config = dict(
    n_layer=8,
    vocab_size=930,
    activation='squared_relu',
    norm='rmsnorm',
    positions='rope',
    init_std_down=0.0,
    lr=0.00331,
    grad_clip=1.0,
)
Each number is 500 + 25 x the weight over its row's rms, rounded and kept within 0 to 999. Layers, rows and columns count from 0. Numbers have three digits each. The size before them is the row's rms in percent of the matrix's.

# v: layer 4 attention value, 160x160, rms 0.123, rows 46-63, columns 0-159
# o: layer 4 attention output (transposed), 160x160, rms 0.322, rows 46-63, columns 0-159
# q: layer 4 attention query, 160x160, rms 0.102, rows 64-88, columns 0-159
# k: layer 4 attention key, 160x160, rms 0.103, rows 64-87, columns 0-159
v46 097:497526501513495476536463497483515433492470480489482500510520451490466545536507470503524511515471503503519543463497531461504460485532470504480501465526472501508506514486474492515550526544486450481484559520480489514470518512510490464525519513496489557522500503522506546512485486496549489552537499544497502470486499500455541492505517518472460503516531508515475504500503539472536506519467474466534482508542492499532520474481493532494488508512467456476515528502536507529510488496490488
o46 088:540500490529541491421487492492488540469488519487499498506489461516503525481459559486453496467536484525473504528508473508509489499488515514493545518514519515511538476532505528482491526465514537481460482500479444467492516488514516521463527521498483479479511540458493506491495526507501553500482487500539492484507466509540479502511484469495490519532468529555475508478481491493456513516474507479513446512509494540492475520465508460509503495442484504505480554523520530486509509474529500
v47 102:491492527533457431525485527520489467441530524481458518474499529515492504487499525458496485531472476505487470515489495487471496470507475548462489508512519510514493497471466461505490494512591520502528504519491450512504489515496503480486521471485496491551493471458469482501503487482453507492550484509488490503474472527487509486527494510472473487464463493513521481547508516480480503556493488490502548505521534533531487503479482503484540492492479457517529521550480513492524509530522502
o47 096:495482472512509457493505486491518520473530492518497495513494481528498484492539541487484493510505505482473539501503451489475511528525551484486510479497546534475497521492515508474517510484457512483518491472513511483491521504516504502527460511538503504482499541558505507472516512529539542516472523510497539502532538452534472474497499548533555528548500479480515501516524493509510456503497528483467572490477522480462532569501507436488486503485474511474469512504504504489478542505537492
v48 090:493480519459506519499482448505504488525466516538516508486496502508479520469548512503544474474495482536513524450536525543496468561476475490514507514525511458450499516499518510494513505512465528501607486539474508515517554516512491514502519470525496512456508514512494491499532478497527487518509510532513485536500491495495507458554534519493502528501483497506463512531499510491485512494500463536490490496468492518505490483465515512527502501504501480446566480496493532464512481468534495
o48 086:526521461493478520546514477491503513518525542476480526520469515487520511499505483463484521471528480476478535497485523515514516484492550502511472507515490513520465440525501506501444540535531509493423483482505521541505502461494491496500489515489515499546492479479537476492485496481473559468495518467504540490534466499534497501526488515494494474498522554539517531508479534485488468502553514482475449527496506500484455481482492530465493513530507527517528525525447504504476496538490494
v49 098:522513481508540540517517515516513497550494448500508482498485511514520465474538506496485466496475507525466508568516485496537478500517493487552478499456558465485475555515511503457462472459452508492503485420541507508481550498537511485481493506508515562522498478509506525495480519487480451491565472468505517477501500471475537462494476486525522521484503481512533517481515506510462521512512500475491476519495499484512521517507525523502505465501506498485504539468497499501472506506481493
o49 092:482491499486504523514500488515554508487513478536487542514485508490468474553542526522493450548528504527508488484529545520466489496503485468544536509491448521529517502514481511524505475487523506487471516541454464494514527515487519518515477483524490467501487528526515493472531524480505504509444515488540535520501519497476528528525511495529499474495500471512440504508465508528502528492511480498498469495472513519522454449525473536491564496511455480533531439483486507508503529484492497
v50 097:496474520486487544532514523539525509509481549500467525505532507511474440496458512508486511503508470512538484488484520511462527508472515497494524497517446505516479509538498481513554515510491480558455489496485493501495428520501494471530508549478521446496499504518488479525513509516502482433529497509540487486505512487516475456524505483491486497525470484475478491496494502541548502533482527511534560439510504523512500460507536503512508491526531476483485525522483502453508484475508480
o50 094:495510508508488511520488480524483473507564471520550481505526501478514572499491517493504504499532491484474499505486455517501520483487556515510507524442506464483484526527536482520491499499523497476539452496519501506491556509523479552478483534495468493480531496476504482505474542519484507524518489552500468495525515478512514521478530518554497519533500455476529465486521503525524488466499516501499468520516484449522557538495491476490515526464480532497527464518467509475477499537487533
v51 101:537479481448493513448530478458481505499559496506490471521479502501522512490504489561456556507465511485520538495535518501513552483522463518506478526516452540535521503482498487510513516476499494525493465516536484465521497493460457525500526498516476516533487431491474490484514496462541502518476529485556515503473488535502523485498494501524493523457503476510526502477493472467501491518490483485512477529549507498482541476475516484528517459493503504489527489474521489530520535529524500
o51 095:502497535538497510495477495500542517521468490525517527495477455512476509513500475499518569498514509524488515494486474506469464427503474531493482465452501495504526499531555488488536482492471507510523520486447461470503480493530534557488518466524491478495509471465522520509556474454527471467515478487524529526472521505502496506498532464490542485494504483539489481512472508520476496483487507513524458508540481487501560493534484503507510483503504529502519516538505506454498539516511459
v52 118:490494478541447447540516499570487535467515570471506511486531506504490489472492509476484531442513509482515507508506460489445447536460520513494538512453492495485477484488515522509532523507511509498468460470510559550511497479458496488475474500521476482513502494475521488493514521531527540515518508534529484536533512522533449506528516507501484449505483498503479485505508508511527526495488530499487540464482509524502490511510513510502517505498437527507529529499503510469502499495493513
o52 110:521498526480471490465515492470542474476525461497476474522490525471493546515542486522475487530481473511478504512503494513570541496501503527512502507465551537483511459498522498508501503509528483500550499498510501471511479462541503480507500526506552524524534537521506481493505483486448482482539543535469525508486455473501509476460494542492482537515501468451562472476485464495515492514491516497473528513510474497530513524505545466455524477504505492488465494508494481509479487514451509
v53 103:508494462517462531469451522518538486560508514473506481524514513495492499504473529506522527478493490495509485528502497507493495526475512487546493449531503485505502527505477473451498501479418512519497472494476481542507494514463503500465498474519454523508500551558473501507477472469470538530466481435472491530490511500515501489468504494476469494542497495501523493477492477479481506494464519497506490566481486465461526487502496532526467516512484499513521534457535490494485477453519506
o53 100:496522497489528440520502529495522490482530447504515460525474484466499512525520498540517520512491510517486544471524530498538527510516459511503527525500535489484476488488459505522521535479524490519505517492538508544508516523507504515569513509503504453539495483463512566495480514520506496486475493462498497490549457501526535537498500486507474490450544476539500502517497508511472525529486479507471450467516504557541529474496541534485498512490496500509493480527508524515485505548502462
v54 099:523482488513467480517472526509512491541501495495548496477508565483499496491580507478512471472484487527527480501482480515496470522504503532499456501492527477485439495490554526499499556522507491496503490509488527525466498483496550489532485526512534492500495497521547485498503471516496468497490513486502507544512468508501495481502535521511530473495460479487446468481521497544513482506501531475495500544476531566505476512451498507503535512442478505489523475528517467506551522527493521
o54 094:508476499483510495540476516476486514474556478459477499527515549482494543511515486487469524508527494522497508522497481483479483479467521486545531503498479497501510524445455511501479514460525529470511534502535454485522498472493536523480541486510548489512537480503526496554479505520470460476507479473454502495514507471501534471543460549487485488543483517472525524523546519480523517472515498525473504498493527491519498493535475514479499469547444458503458515482524505516479495520494512
v55 099:501512484513462488506496494527521530545512459466532480493563476487503502510504477540516483510507510498548495494541471460499524541463461503482487511525540446507523508526459534473503535540513475492530525490481510548457489463476461493504468478501528523530472502551533503514519517497489489475497482507512485502474526479493466531523489488512508536475462509514517534513486525556526502517492529491489469502462481504475477507559537490499520481517475506485485478479509461500531455473506537
o55 097:496511488511528519512455511470525449504483539486510471555519517502513544500529500482498499528488487511480502489514510478498562460496504478495492523461544494523500503447498510487497499513470505474505497548440484507521489489508504458488526525498536492467514514502503514509476538510579501490496512505495488500537475537467513462491498558492463448498514519523499538522491532462516499497510561574518486500488547514542501482493482515509479496483482501503554485484502527501517487521467502
v56 099:483455486527478487476539439516525515499490498517524496475473496513472486529474456500480490477519507467471503479520491515487504510497498482509493524517440506487495478528481539485523469499491512505505515485513483488502508519452531509500495498572513498480505498488482546459470477496508491539474510475503462504529507497500515465530500528432505465485533525501489479469502445502472551467503455542510556465476511530481492525512548491498456520474501477528518500518502527448486480475499546
o56 099:525542460485513502480499490483518510491467509487490503479463521531524481501500516534514544477489478542528481502492504529514464506510525514552497522516522528446505510468505524515504487540503550492534521484513571498557482476514535481527542530484504476515512501510463477483508511498448530496535497505516499513544469503535482517511527496525496508467492488524507474474481537438554516507522498496455531543504469502489479493521464528546513485518542537506521506521520513531492499521472476
v57 105:492491521539532494517497496526493471492455490526490533507476461480524517522489496497545497531481440537516499452520476496447505527449512503456511517521494487462499495474487498518501521513500508499523492463491528501467518550491494501472499493463500509469501485499513514507474488441500501488539486467484506466499509453480492465494485517499503546524524506538517483488506498540501509545490490487547538487461499483504480440516455444453452511522520518510500492500469499459525472446514479
o57 096:494502491474518531561509498484490503502473554483472473512500489510504495487506498505482476493511530435485501507446509538506508514524538528485496479537506497511549562515500480476498505519526469478520464514516501527484480469499482518503471506494434477472503507474495493499535540534479535508480505541461526512528518528525545503501485484479455508454504540506497510540475497507531562496489520488455499524511490498446518535511514522519453493464503481478498498517500519516458472509547534
v58 104:481516526508506506501491507518499490486476489536537543536492507530504483528479507530532497484470456505514502451507476519513502537471536503555490477446512498430505509498491531501514484482491500531518542492503489486526508462499465474515452522514520447512473495471472509483483496491528558493490510477557467496510523453539530475531525514462505519503518510529483469519487539506498460520478506473552522443480509530483486484534531492519470539488525504512513512479469529490522489471483503
o58 099:501505502488492489531518508542473511500469497500522490535500532498526505524510500503480486528510558458490497461510488516468508511487484511498467508547515489495523521525505482525492506564500525499450504479529527477524535463480516483501513502453502482499511537511438463521484506486456481467472533505479488505495508475492502510461511502480527487478497464514528510457486500458522556545552489549504495528478513497509506491496505526505445505457539467524523516504484545476468441476482550
v59 093:477522446516501493520504528449516519491468505498503469525481476505475510496472477463468519530495465505508488548523466461494526542481476472458499477463520507487549514481511515542471500428522470499525499487514500490535484527501496483465519498528486475460520503498474480505512524537487483499528487545478508505518493534445483526511521506467481491473494481547489462499531453524505471500502460558523500497512485514477503477490472493539486538508496476490548459498492460488467523489489462
o59 093:486477509487499536466531506488500483516453479463491503466484511461501496523484462496519499493486498488540481433488487532490472497502520487486528443534455499478461533492474481494466481499515562527520481523483479487499452489495471478517487476506491530500464515536516526512484469501525544483487529478503532480499499481553542494490534508495554507505491505445502502533531502489520525488488494505527506458525480554481489476512515491484447490498522470500495497533476516522546444547492488
v60 095:518518479501508517488454523486514484514544500481530489509534525462528482562507494456514481530465499435527502516553487506525499540513531508488513423532497446491480478476504475484541502543489532494488483511518496564473489472485534494498535500496489488521544516487497508519494511470471500463474463514506497499491475508506524496504490499478491503488484487455525525526516531528474472499461479467520491512470467523489508545476484544465509492476533482466465501517482505470504519456507478
o60 092:480470466496491514477499470532507512475529500523490496524483512527481544512506490543514495501485456537500505541499521472440508553472466506476510514477500448496535491526458509490475543491486473497488512526485505508517538536463509476513451517493494487509500463440512543503487532519505471534519517495475518509544489478494455455482482550523525489491529495519540527496541517478459549504491500483476469495482512477483498493507488486488476523501534446565513473501502489506517502530513466
v61 094:476472469469537476472488467470501488456537455547543504477510437500519463487493496469511491489505480509471535489499491499514516499497498466497499523501538479479494473478465512424474492498527506520475505466520512547505521476499550464504496508484532497485509477519475524492512465508485517527503522521488546530500493481487529488454534483496533466495519525486547491535493477479489480492527491517501498527503462495550450449541465477481504506516504472505511514452458517491485478511538480
o61 086:474498559511486530503449482498526523492449503458497485506497498518474449496541490509486482491477496553508537511526485478523481492519522500492521536451475514528476479485512459473522500541522492475532518539494495497499522514475482452509486474484453478507469502490506467507537509473495516459445527498484472507483504489494510517476461473527519544448509529492519502498500498487465475464524470520494508487532528504504458564501505556522500523490481488497541526512522544513481496453498511
v62 093:491547515481521469474482532492487502469515478476461506485433510506510505529512518474507495516474485547517497465524495462466543508533494468525489503499518461487486515510511486529471475451483546532471459475497510515458493480499512465508456452508442479465470488506581487494486493508524506499511510493508485508477502497531476498491542541497492558471512476486481484522518509537513540522502500492510509506533507440489501527524524507532501480541477466483519504536494520481527495528521472
o62 091:537460501489526522537493489485530530590531503483492493504511526488472490547550507533508498500538529507495502514493510540488492478487532514497514518523498495513534486536503526485529511550458498530516496499504453493505470486488509520490480550517535484556471523501453488509475519530469507532519558524505515502481489533484524490512478514440499498498465503476496493548463509523507477520474500450515509445501498503546504484464483489482498508488521532502533489502543516472499497455475501
v63 101:497471517521507516499489526497520446498471541489550528512468519496487450477500478494544516434467518486498483526494517559486500518539503448486510501498487460452470487480496538490482481502509506516529540467495488503531511465461532465519519496485514521483464494534502473501520449481505504524486527486506525488508478479531488476503493563482523495464542523482500537476536514501457532464480476493527498490497473478484525510481523540508511487546501491481486443465505516487489498494455488
o63 095:504492499481475507509458541530507527522481502525464471483503517521478508491512509525480513504506456486503547498445488515492484522478513501538518510535473468511452456519494515542503524495550484491472538504507497528461509531483520466501473562528506476513501466508508506460487488530464504458518491493490514512464446485482495510521507488489462464523505457471473529445511505473546454507476490554475495494511512503525449502547481493497481519508523513525530491533509520496477495492560500
q64 086:520475526506491539531461486511491502482497492499529511441504515510530526513494522526456531515422514525533496519478492478520491491453505515455482509519486474461459512512489496486494493533506539509556476510482505530526492509500523460511506487554493487545457518528505522489484488486507494518436466505493438501487477486530550476474550538513520491525485534487496540488496494498485520523522513520475509523500509534559469483511476503494515472489491513470507526534519506482454518523514513
k64 107:530518484503489504509517499490497516503523470511521477554497520541500519499497484526489484479505506512471476490511463488501510532484500531483532509515466465507496433489478491479514466499497466492499500520468515484436534493493461434540504548520505499487524521452480503476512502500507488517513501522499469463500472512545513465519483491494494493504555449496504512539538465530537498498512524510462520540492564543489517518463542481490435499521515486483460473512483472514454483504510476
q65 093:488483518487475469548535536476481480489479514548474507474488514485495493489537486512519482544492499506524451515517491530495486535486516517510500527465512498463499493478473508464530469483496514523546521509468501494563515490490532541465527450487488506518489520538525485463509472505490507481527457523489528534503521474486452525462461482508495492505472512509505503430450533524507462454472506484493518507489510483480487510506456496515481479492519537514470471506447530531550490484505522
k65 089:470483489531511557526486458518503497487493477493539512489473466493498495474461524514493481464494483466516488496486461460490499492533473516540510501480493528503430520524468482555493458522546511480532521522505490473497502468500532542453482537508462498498480495476485509487457529481487527485516482499505471440485494459530507533529527491479577466519455487501486472466492543481485506498526467468454512493530508491530521509524512514482516490506505497506532486500504526497488512502462528
q66 085:535514454522496511475509453550510489494529494494497469524498453504519480485473483444503484470530515462487550515492513504438509509516539480519496445534486485521474504523561491485484510491480486524489519461513503512456533491537498469549492473493482535482517489472489462542481489475487475508514500519494529512494506536529524459516502512501519490484516523464479540509525492454462520525511504505485479474516490499518517506513492437493547479478471454548471471471510512496482520497502493
k66 092:455494500527473494505519534508459493492500513500532534478547503533533538535512572512514479549506509515460499512481517534487525505475503524466445523473489494504514485510527509443462484508488527524435493501498500519489493515516494451519479494489514484528519513488507520495492537508508457465477490487513515509480550506526493491505497511489478498498473546532537529471519514486504509520489497557528523521465491526505501480499448469523544500513525527484523526497482429462525510533494484
q67 084:510486488520507571489533503549492493496494530507497530482501466498497513488527531520521549477413504495533534548529484499511503498470517481497488452479507535527510530528505493508505498498487515509488467543507510475479498513496481466491498530479528499495482489521491527469538452497519490490525530507509469485518537534506511494468539460482494497507465489543456484503477501507512525507533528490481545456484488475489496487494547525509486526495511524476496525517572429467523524494493488
k67 086:477531490480513484502506541452510469500500486535503466490492517502497535519527510528488514461515482495464470512515563484490536523524496512472510514554503458522495483506465529491514509469512515490501511526512513481423494515484482487521512503522501498488464470479534507504518508451481489507483497516531509508544448519547459488545461449534515501512525498465476533511500467471513525488497505522530448502476530512446490558541493501549481505505525501517507489492492481537458503481470499
q68 083:479455506482500503485471518463521493515539488503500487483503483476494510531514519506489452501456512518468478520487495489487507516512507505512532524521494509512521538484446532508476544493467511478508531541467476462486455490454517525448462514504480529464526497480489497525469479506527513506454480494479485469485496467497514518472497508521498450543492528514523500518454514517490467454473507465513526514506533503502505497464481515451511538521457503455530486521520577513505539474536525
k68 086:504467458485507476521459487497524483511508502506446496494488503501483513460442473475493507473498476524493481502507466476525537513517532500529528539484517510507497520517474499525533478509488506471520533513487515526503524445521512498495535485507449496499493499505483526500472485513514495538531526526477480491522454523510492507564485544453506485512535449489458511502480533533475450516486523478512542506515522534494516474534500512449443475529497493461517438535531478513504489484501525
q69 093:546519461509465486518466448508504500533495507542545486493485473494524500501517517496512499515535503469518441474534498555513530492488500537519476524502500489497451543528498473487510476536515507532471474511506487501558503518510474500493514440504469463507487495468486467487513480511513486437515458494520520501501487505472483543471499505474473507464455512510455502481509503434492480536510485499478487537455488505490507461509463511505484496472500500532493476498487547545525495518459509
k69 087:546488541496509529463551477528497501493479510420462531490457446507475501496500537484500480539501534485543528517454491471488495503526484506502493513528489485473495552493514512521495503495556501515470485499519468485501515490495527483488511515500524536549495512480519469494481527495493498516483479495481453527519483492447521471478492534495521507511454533474530498514486519489466477460527475512504511491481493493568486487467514519474542495486505484505463518462521513472549457498478481
q70 073:524496514475485468514540463495497511487471528491487535495478468515471482466482490506519496513499484474533514524530549503492495506502494580547480508500523442484473491491499533519537470500531528503527555479518560497485499490517494501520526458496532464491472521505489492504485498498454463490515518516504520503516492498511505464523502495494496534518544429478416510489517494507542530508489510491513497498553502526466467475501508534555486491502516493501489484480501515505522470513446518
k70 083:514554490471541478514504503507483459517492539483498471523510503497480509500497434520548491480414472456492490455465460503488527476486500502479506489474475498541491523508529524501485518513491484491517452510487540513480519520482505516499457518536494491505508530510496496547557538508514519437465504485484511539488505475511524470517485474494473514467513523475500445507496536484494531509495471480481494520457516482502531521469526516490531477493528511460486495487517468493515469456476501
q71 094:496507441499493515513499431510454540502492548496488487486503501460475483535456479500517503469517491493504542495475479441485467512517526478510505509496488525503522476494497489518525534475487500480498521482478518470471503486506499504506495539494487535500523486497492524486519499521472462542514555436514528526530527538566485487510478476473523512468512499491536522540511534500498516532499534503470512484509525523538535514513485492512511465530481426500482516480521472439491497472491472
k71 097:484527583503520455479472488532470491511549495514467504491464504507500478552518515502494497509511511505467452475518518479465492521511499493503487498501475480514489467559492506524505507535474501475469510509481505491444524491475469493520507487534527496498522536506535509490486519497467503510541466509522492475511511532544498518487493487542506474467495546473511573515503453470526517449532489492474488542521519522503495517495501486526511500526541492494509509498458472496443489562488498
q72 087:520476518493492544502555497546477459550544491491487483517467520502523475501527464462473509495500494507502485515490468536527431482475494480451490445516511501501492521532501520494470448523512545499509524530483523498476495520454479556459525468504493521457511475485551475504499502478527521507496465519473491482490503480507509515502490522527501491483468509487506523468521515502488501508507491493483502526503457479405520492526513523521492511474481540488497478481485494470469479501525541
k72 093:529502482449477527482525534512497506534492502519477468486482549526476472478494504513473513496498507502503531468521501515471538504463497486538539472452460507476489448504489497525506521525489538504492547487531500522520464496511494535510436484482489505512469465492508459545496542443508502476500503517460497481489569464503479515514502466510509489491491482525521498520486562506492498519502490488465462531514545492506506486535513491490490518464503506515548503541525472509517493476435517
q73 091:478496525487492475495513503529498517485511501517490533507496517505516521461530498534525449461466439466518497533492514535531483542500490494480515529459516477457494523497509517475504509500513508510513467508471480486494467492499508553499523488508489533532453500478494488434504490505527537490513510507497491490502482510490449583493504498482467560488470492496484508433489486538485479520507505476512506458497527494450511484448430510513489516522552532460507489498503490516523511497482485
k73 106:482477519527456510485515491459501459509468461532521487526499485446488478474490478479471497489485520527498485481541524529496491506550479482499468496526537485489513532502483462550510503532526497472503508499583514473529520495487541503440486499486533516514484490522506539517502496496497538512487551482482522513506486489495491505507522484510490494524483499507480518501520504516501489495466486490528465462544500500492508480540512469513487533444495537538506534505547541577512469475465522
q74 104:479516523486529520490475472492516506509497494552489438524475519494508526527499484501486519460468503514487488485504525477528532480431493531458515512517506511465527515526459492499472504517520536513512516508485476454453451448490463474480515545522491504509531479520432472554475527474458516534486460484450489513516483466500497456510522485531492536480467484501490529502540488454508502500503491518515490504513495491522479541474508482503505509476502496477517487503521495509436486513480478
k74 096:498456486521432508498551504455482509530507485550486504540517539489483519482494525496513452518489505494482477476513453569537455479503489490499529501494509476443533456490505497472528444517515556537490521452516496525501480477515514518520467489541527496531493486511489509477507496526506481495502499522517472471492495488482508504518529517486490497491500491498436520561499534547523501466509510527522498509522489463479498494510498541489477506476478494523456501522455494486470504497527512
q75 092:483526470520551434503503506519494465552509487472515511453577477548518538506466490511478514536502511470472516547498489499491510489527529457489504458473497514529512450544475533495514467482476518508489521505506513493522496553474507514505500452502537498508511517515540475520509488480463524522488529484525488500524511490473510478488471500535538508536478472485534491517525476489518489508509483475468495509488518499489479484539493491512531540489480492483501480517505543468440455478479486
k75 091:479505519550513452494494527506471498502497524503533514513493559502458516491520498544466498487504547524472473463504485520497494494481508530502484498489525529521522458565522471482528445515543517480531462442511509522521512485508454489539484517500513480491506525512527478480492498511482523444491490500530519488513506462487514481514502526503512520497516469533465494479508451495472496477489481505493508488502467486496501517474579532587485473526516520471488489483497498491543505468509492
q76 083:491539482449490544496550556492517541501479510490523491529490518467475515495499481461489490483522523507477503506467524470497544515489500463479493533492507464467474526527485451470463480509502483467523532534490531503450506525518540458511467522501495510533552519495504461484499529513522537531522492474516481468519501474504523496516497490522516497488494514510498492571497490478513487516529524512467565519481517503564539487470507503527548476513498521513515484509477528496499473542493516
k76 107:495460515516499568478473543520507550505499501493536513518480537512474522480493548490505518502514483510526530512469494500521492496514459475558532500472486496498497525475501515503469519473510483519546516480483506470535508453496480546526548495516510499496513484508491474434495503506511538520526494505508520441535544496488520516534501511485543501474495526516516495492484486477478518512486541494489491460493451563525505518482455522475480466497516475517502459485504506533555515485520461
q77 104:545471508495522520503460519471514512475472482553502529507523487517481495515532552535464510553491520484479443506524542558482544494496479530459529518480484513506518511506473508514481520492510506522508464519538474452508512555497464483472474472507465489494471477480474480494509497500506536495509503537486465508536479466479474541487524475497485496485462490526510502451519448505529493508493495479513480501496527482510438479504510549464473499477545502506479491484501541492512502471530495
k77 085:539468486485486494502490530509521525483435460500501499505510488497475463514513471484509497496540513499525479526489497466472487483517499496537483447494509478498473521520484509498520541473511483509507518480505489496536483462495509509522573448436492505494501497511512518520549487494521531497477511496502505481544523521495499483512475510466497511523500451457503479477531486468473498508477489456533530479464527520514496532501541499442456508447512485546491469512525483534542468550466512
q78 103:507512488543490532512531497494509513478496478473490491495476503484514436471502492467532489513514486542488533463508503506494509507525501501521473488545478506492536523456530495489488462497519464546527498486518514511504523469497467487489503516463513517471476537477423479516477487523512553503494502480504485526489531509529495443532481485466543553512476537437509460507518531493531517478512515465512503481476500551508490492470506477515517528504548514539545489459503519483527474533483482
k78 104:437475478515447449519481486461530487516490479476489502510493492524481498498521556514532511493472517501519499482513523479483511512501520513507483452543495526473502510489502464493464488479494511526531487503544476547495463547486542474469503567528494453488543474508488557488523509499545535491478486503492497501527478521510501514515528499511523467512500499448553519496525469487482503502464515495503473508449500479510475471551494508482507482491466551466536499489478505473495486503493465
q79 115:536511510515473470486548551515490537490496532499482486528502487508501490552480460519485507495494479471470429443520513543465465542460484517503515520501518497510482480520549517509469538461503508522502567468451468503488533482521500535486493524471460501505463506483530511479487484507507521514515521462466493513535472500463488518485509484467476492482527460492493523543498491510514514490518514474537510517500487534541525505497518493477508486563496509471476491522506484524491522525459492
k79 106:512502510489487517463520503475502483516442484509485483485482481515526532497493472523543531541524481528514515478510492503541491488478507525496491512456471516530457492509505484537509530523521525487551535512498522549514510480510498502513564466506485498502519490516492519443455502500524526485541455488545543513480533499542471493525550451491487507471496508527490512474542442537492462509490510476484502478493502511504504490446522443490498496472526465517490508523525506560498493525493491
q80 122:530488479463485527501476514541545496526524484484498486538518514490517479486505508491489499480508498495512554513503526467514527510496503494490519492538491493448528481476526535540519499475510519511534531541495524469518466504504479508536507526467534439475513516523548508472471495517482525466514489472531525484538512458527537515522534514504530479524510474493488488515486517453480521503473496493485543496521504509535494472493539422499522500454442484479523469468491498502481433516504516
k80 092:486498482490503483504526522497480467530515476528521495504478488497474536475483513524513476474467505482514542528498485506502484514455507479505485522550479503492498520514539494543463539541482554521498498472541483501502460490529507444523514513474517499494492510510531482499575488455455489530498501540507508454495499455500499548478507544517491484514525524532487487486560518495497454487498499533489506477502539502484485560508504473536489505484508507558527507526467491552507523481503537
q81 099:527526503507503490499494515488479528532514514492491491512506526536492506462472517460461547535514526501517556527488520469506492508465461472479538513483532496471509484523481476486468488540527486444541488537522541489502490469514439481498498493503541503487544518541508472516523457548445546498484486509550520490489538542493535520502525503515490481516493504470503484491526505511455573480479468529512514515520498514516516500458476490479465513472493495497499500522489488496535489460500507
k81 114:506479460537469496498499529452476469549479484557560474514517489474467471490498524505544473533463518479509464479483492523525485493527539499521497499522480517533480533509521471502495482506538508491496505495535504521522475503484503554522565467516476492509493513531522512470530487489536477503505526474490521493499461508508517499470522491417447461511503530503478487493497522478516463524548494535455521497485502496514500477503538503529479527503501509503483514481515521501527490489459452
q82 105:541560524513516498535517477523501529531503516524507505494518486542513510467485514518512542493510548481497498509512507526500507536503537494542500511507516519495489502475509469499492547498517510499483458506447567505523527474512508502539493509512482474453537506492512527516467493495501464486500502498505535486531518502537473493517472477475478476547477470486505459456488480486523506547461509528472542446448548518474491500498504518463488489499519467537479500524525507455502553471462499
k82 101:516510509536527502494483491508510514519498475479490473494476523489440515516527520517525497495492514517480495505508556495517513459453498511493532501499528499498495481518464552502580488486495477487469522527517509495540507479520484530507514528484513540521491550510510509519552476532461537487525488477477508485511486501467488536532445471510499507500512519476505543530497485481485489476511451542498471499494484506464454496540543505476452493488501509495491522484442518559521444515464495
q83 105:477501495487502458547467497493482534490452499496537495503491485487471512453546483492498483507479484469498535539490526493488499501493477552503531484450447507494496485537517481499450481482504532516501473505457492523517536499495491479476476507465509511521552562509555480527520479504469475478507520495495501492508502518500491481482495541535469499474477463469463499526431459508510499517521515494512508492474459471552519516465507471480506480474487470529492526504476503558537499492521518
k83 102:509483467458473469453476471517548462536428494501446510460532501510472539508523502495532458489503505473529531495465498502509473514503490501462491530513508485503481465501508504528484501498476502481465491471529491538511496531473550480477494468483476480517484479502505525462533475494490455502495499502534496526486472500510492518510520507499473495504474543503514491514495524505503521471519487522538507423524485468500471485431487550551514477498495546506491511470505483505505501532528459
q84 108:477523490492478471518528452489521501497480503488509518500514509534521479455518506512495519517496535486478464527543507509538567510476545505552484508464525479496484528474479561517533505460474532520547501476491506482538533493491506540486487480552471496512497527493497494492491490509532466472492446477508509531446498509515492507488491517523452489464511470515503466502512454534500505486487511522527505503479503535483492514474470477555478461496506484486498550519524573514493501528502488
k84 108:516489539476507511473490446490502495506502495442475488443518506493494510491456548456522506475496491494510495477513504552517496496489531526518456498538489474489489533498507507518484461495520480495536504527477474474498514495516567473460485518505529516524498541569543486515463538538538504536513498477518489486496513481480489475504493516508498517489500487446513523497485503526495512513516520544535538520465452530517521508498495559486464524484535494507540518495526503519540490519544475
q85 109:513447485511495506515444525504535540495467514485486496494446475474535491508491471493531552445520500509514528490458500509489531502438525497476542495512484485482515506490478500510501499499504493526503492491504511498467520512494484496488488504534444493487500462489535529504500526501510491482481510500523496490519490533525479468527473480527523538497495472534484496498476519501520512536529476471548515510579517520515544451508485511506476542479461463490471469538568514500455464515488504
k85 098:572502506497501480526521520467463459558521483503455509505463498447487478500477499507539457530524526490525487495526481488483499521514512500504506509485515473464557457508514517482511489506516479503491527475494485554470496457466505487530494501513476480519516534459503523471518509478561525521505496499502489481492481486479470535468538542480487528533519505573517534558503466470491471489518520489484494487477500490471562495510505495483442483503529503507497497488497501510510471489485491
q86 114:510515485497514526477467487492507497513484493498473522544443529508475478409476456521444514477469483533523539496528532458512552517517531487527499467529507471459533535479474516501473476486557497505462506504476494498457501528514528489506503508499524527469506482506475472463501501524481480475524515497531523489497504500491508526533530516509505500510497511526497499531540515499453482524466464454506508512490503532531524514508476519497498532481493451509468523510510538545505453489484497
k86 108:495518530524495475497525522463462527488470500517535446517459525485514490519469503526511484482520495513489529489513494470503491498501499526479539485508512425490467494468549466495508538534475505492461485481508516539436501447488506506530514507500494489518490495555470463512555487481493512454520507472494506478503544492504471461482484499482497478485466510480517512484519492485492523531471475518505526509473533528466527491477521505513469508513470484499502472462481515457560466508459450
q87 101:493497512520547496505516514493492500468510488512506520519465518477492500481510500498504515505512490480531508526447504489477530494502516487514539528536468486447505489550509477474483504475516504506483522476484485511505497490458487523505519489486484489532492467519488506547463549451469442510448541512510473546490496462472528527526553525490507481528503528526515540513450501522486482514478468474500550471497494511441516454499491498536503513532508519474463482490464525554515508533554514
k87 107:525426480494505494561502488500493519530479515472485462476494554475497459483477461536496469491503514500498533473507469534496477511486523513491487524481528524518516492526464507480528483536501494513487467504523487537498502477477533529507466502499487525507496463510467501551545494496484474484524455483515533467478534485485556507508469526488500514475551526541465520499488486524480487520491493488492500479532479542499467520462471467448491465486472519470515498472475488510470557512474516
q88 101:495485497510496473513533505538524501532498504537479497528505529506480529444514523524500515505471478517483501417476510550477503441516533462535483504500509494555515493535504522488465544459505512545502516481542519444500491517506536509510476504532540460478511503496469539466516504532512474471511488508517509452514509501469513475490490516475486463510559472551508465538506506512522501519475511467515497487545474500490504504491467496467502494472474519485468459489493493475513522511511518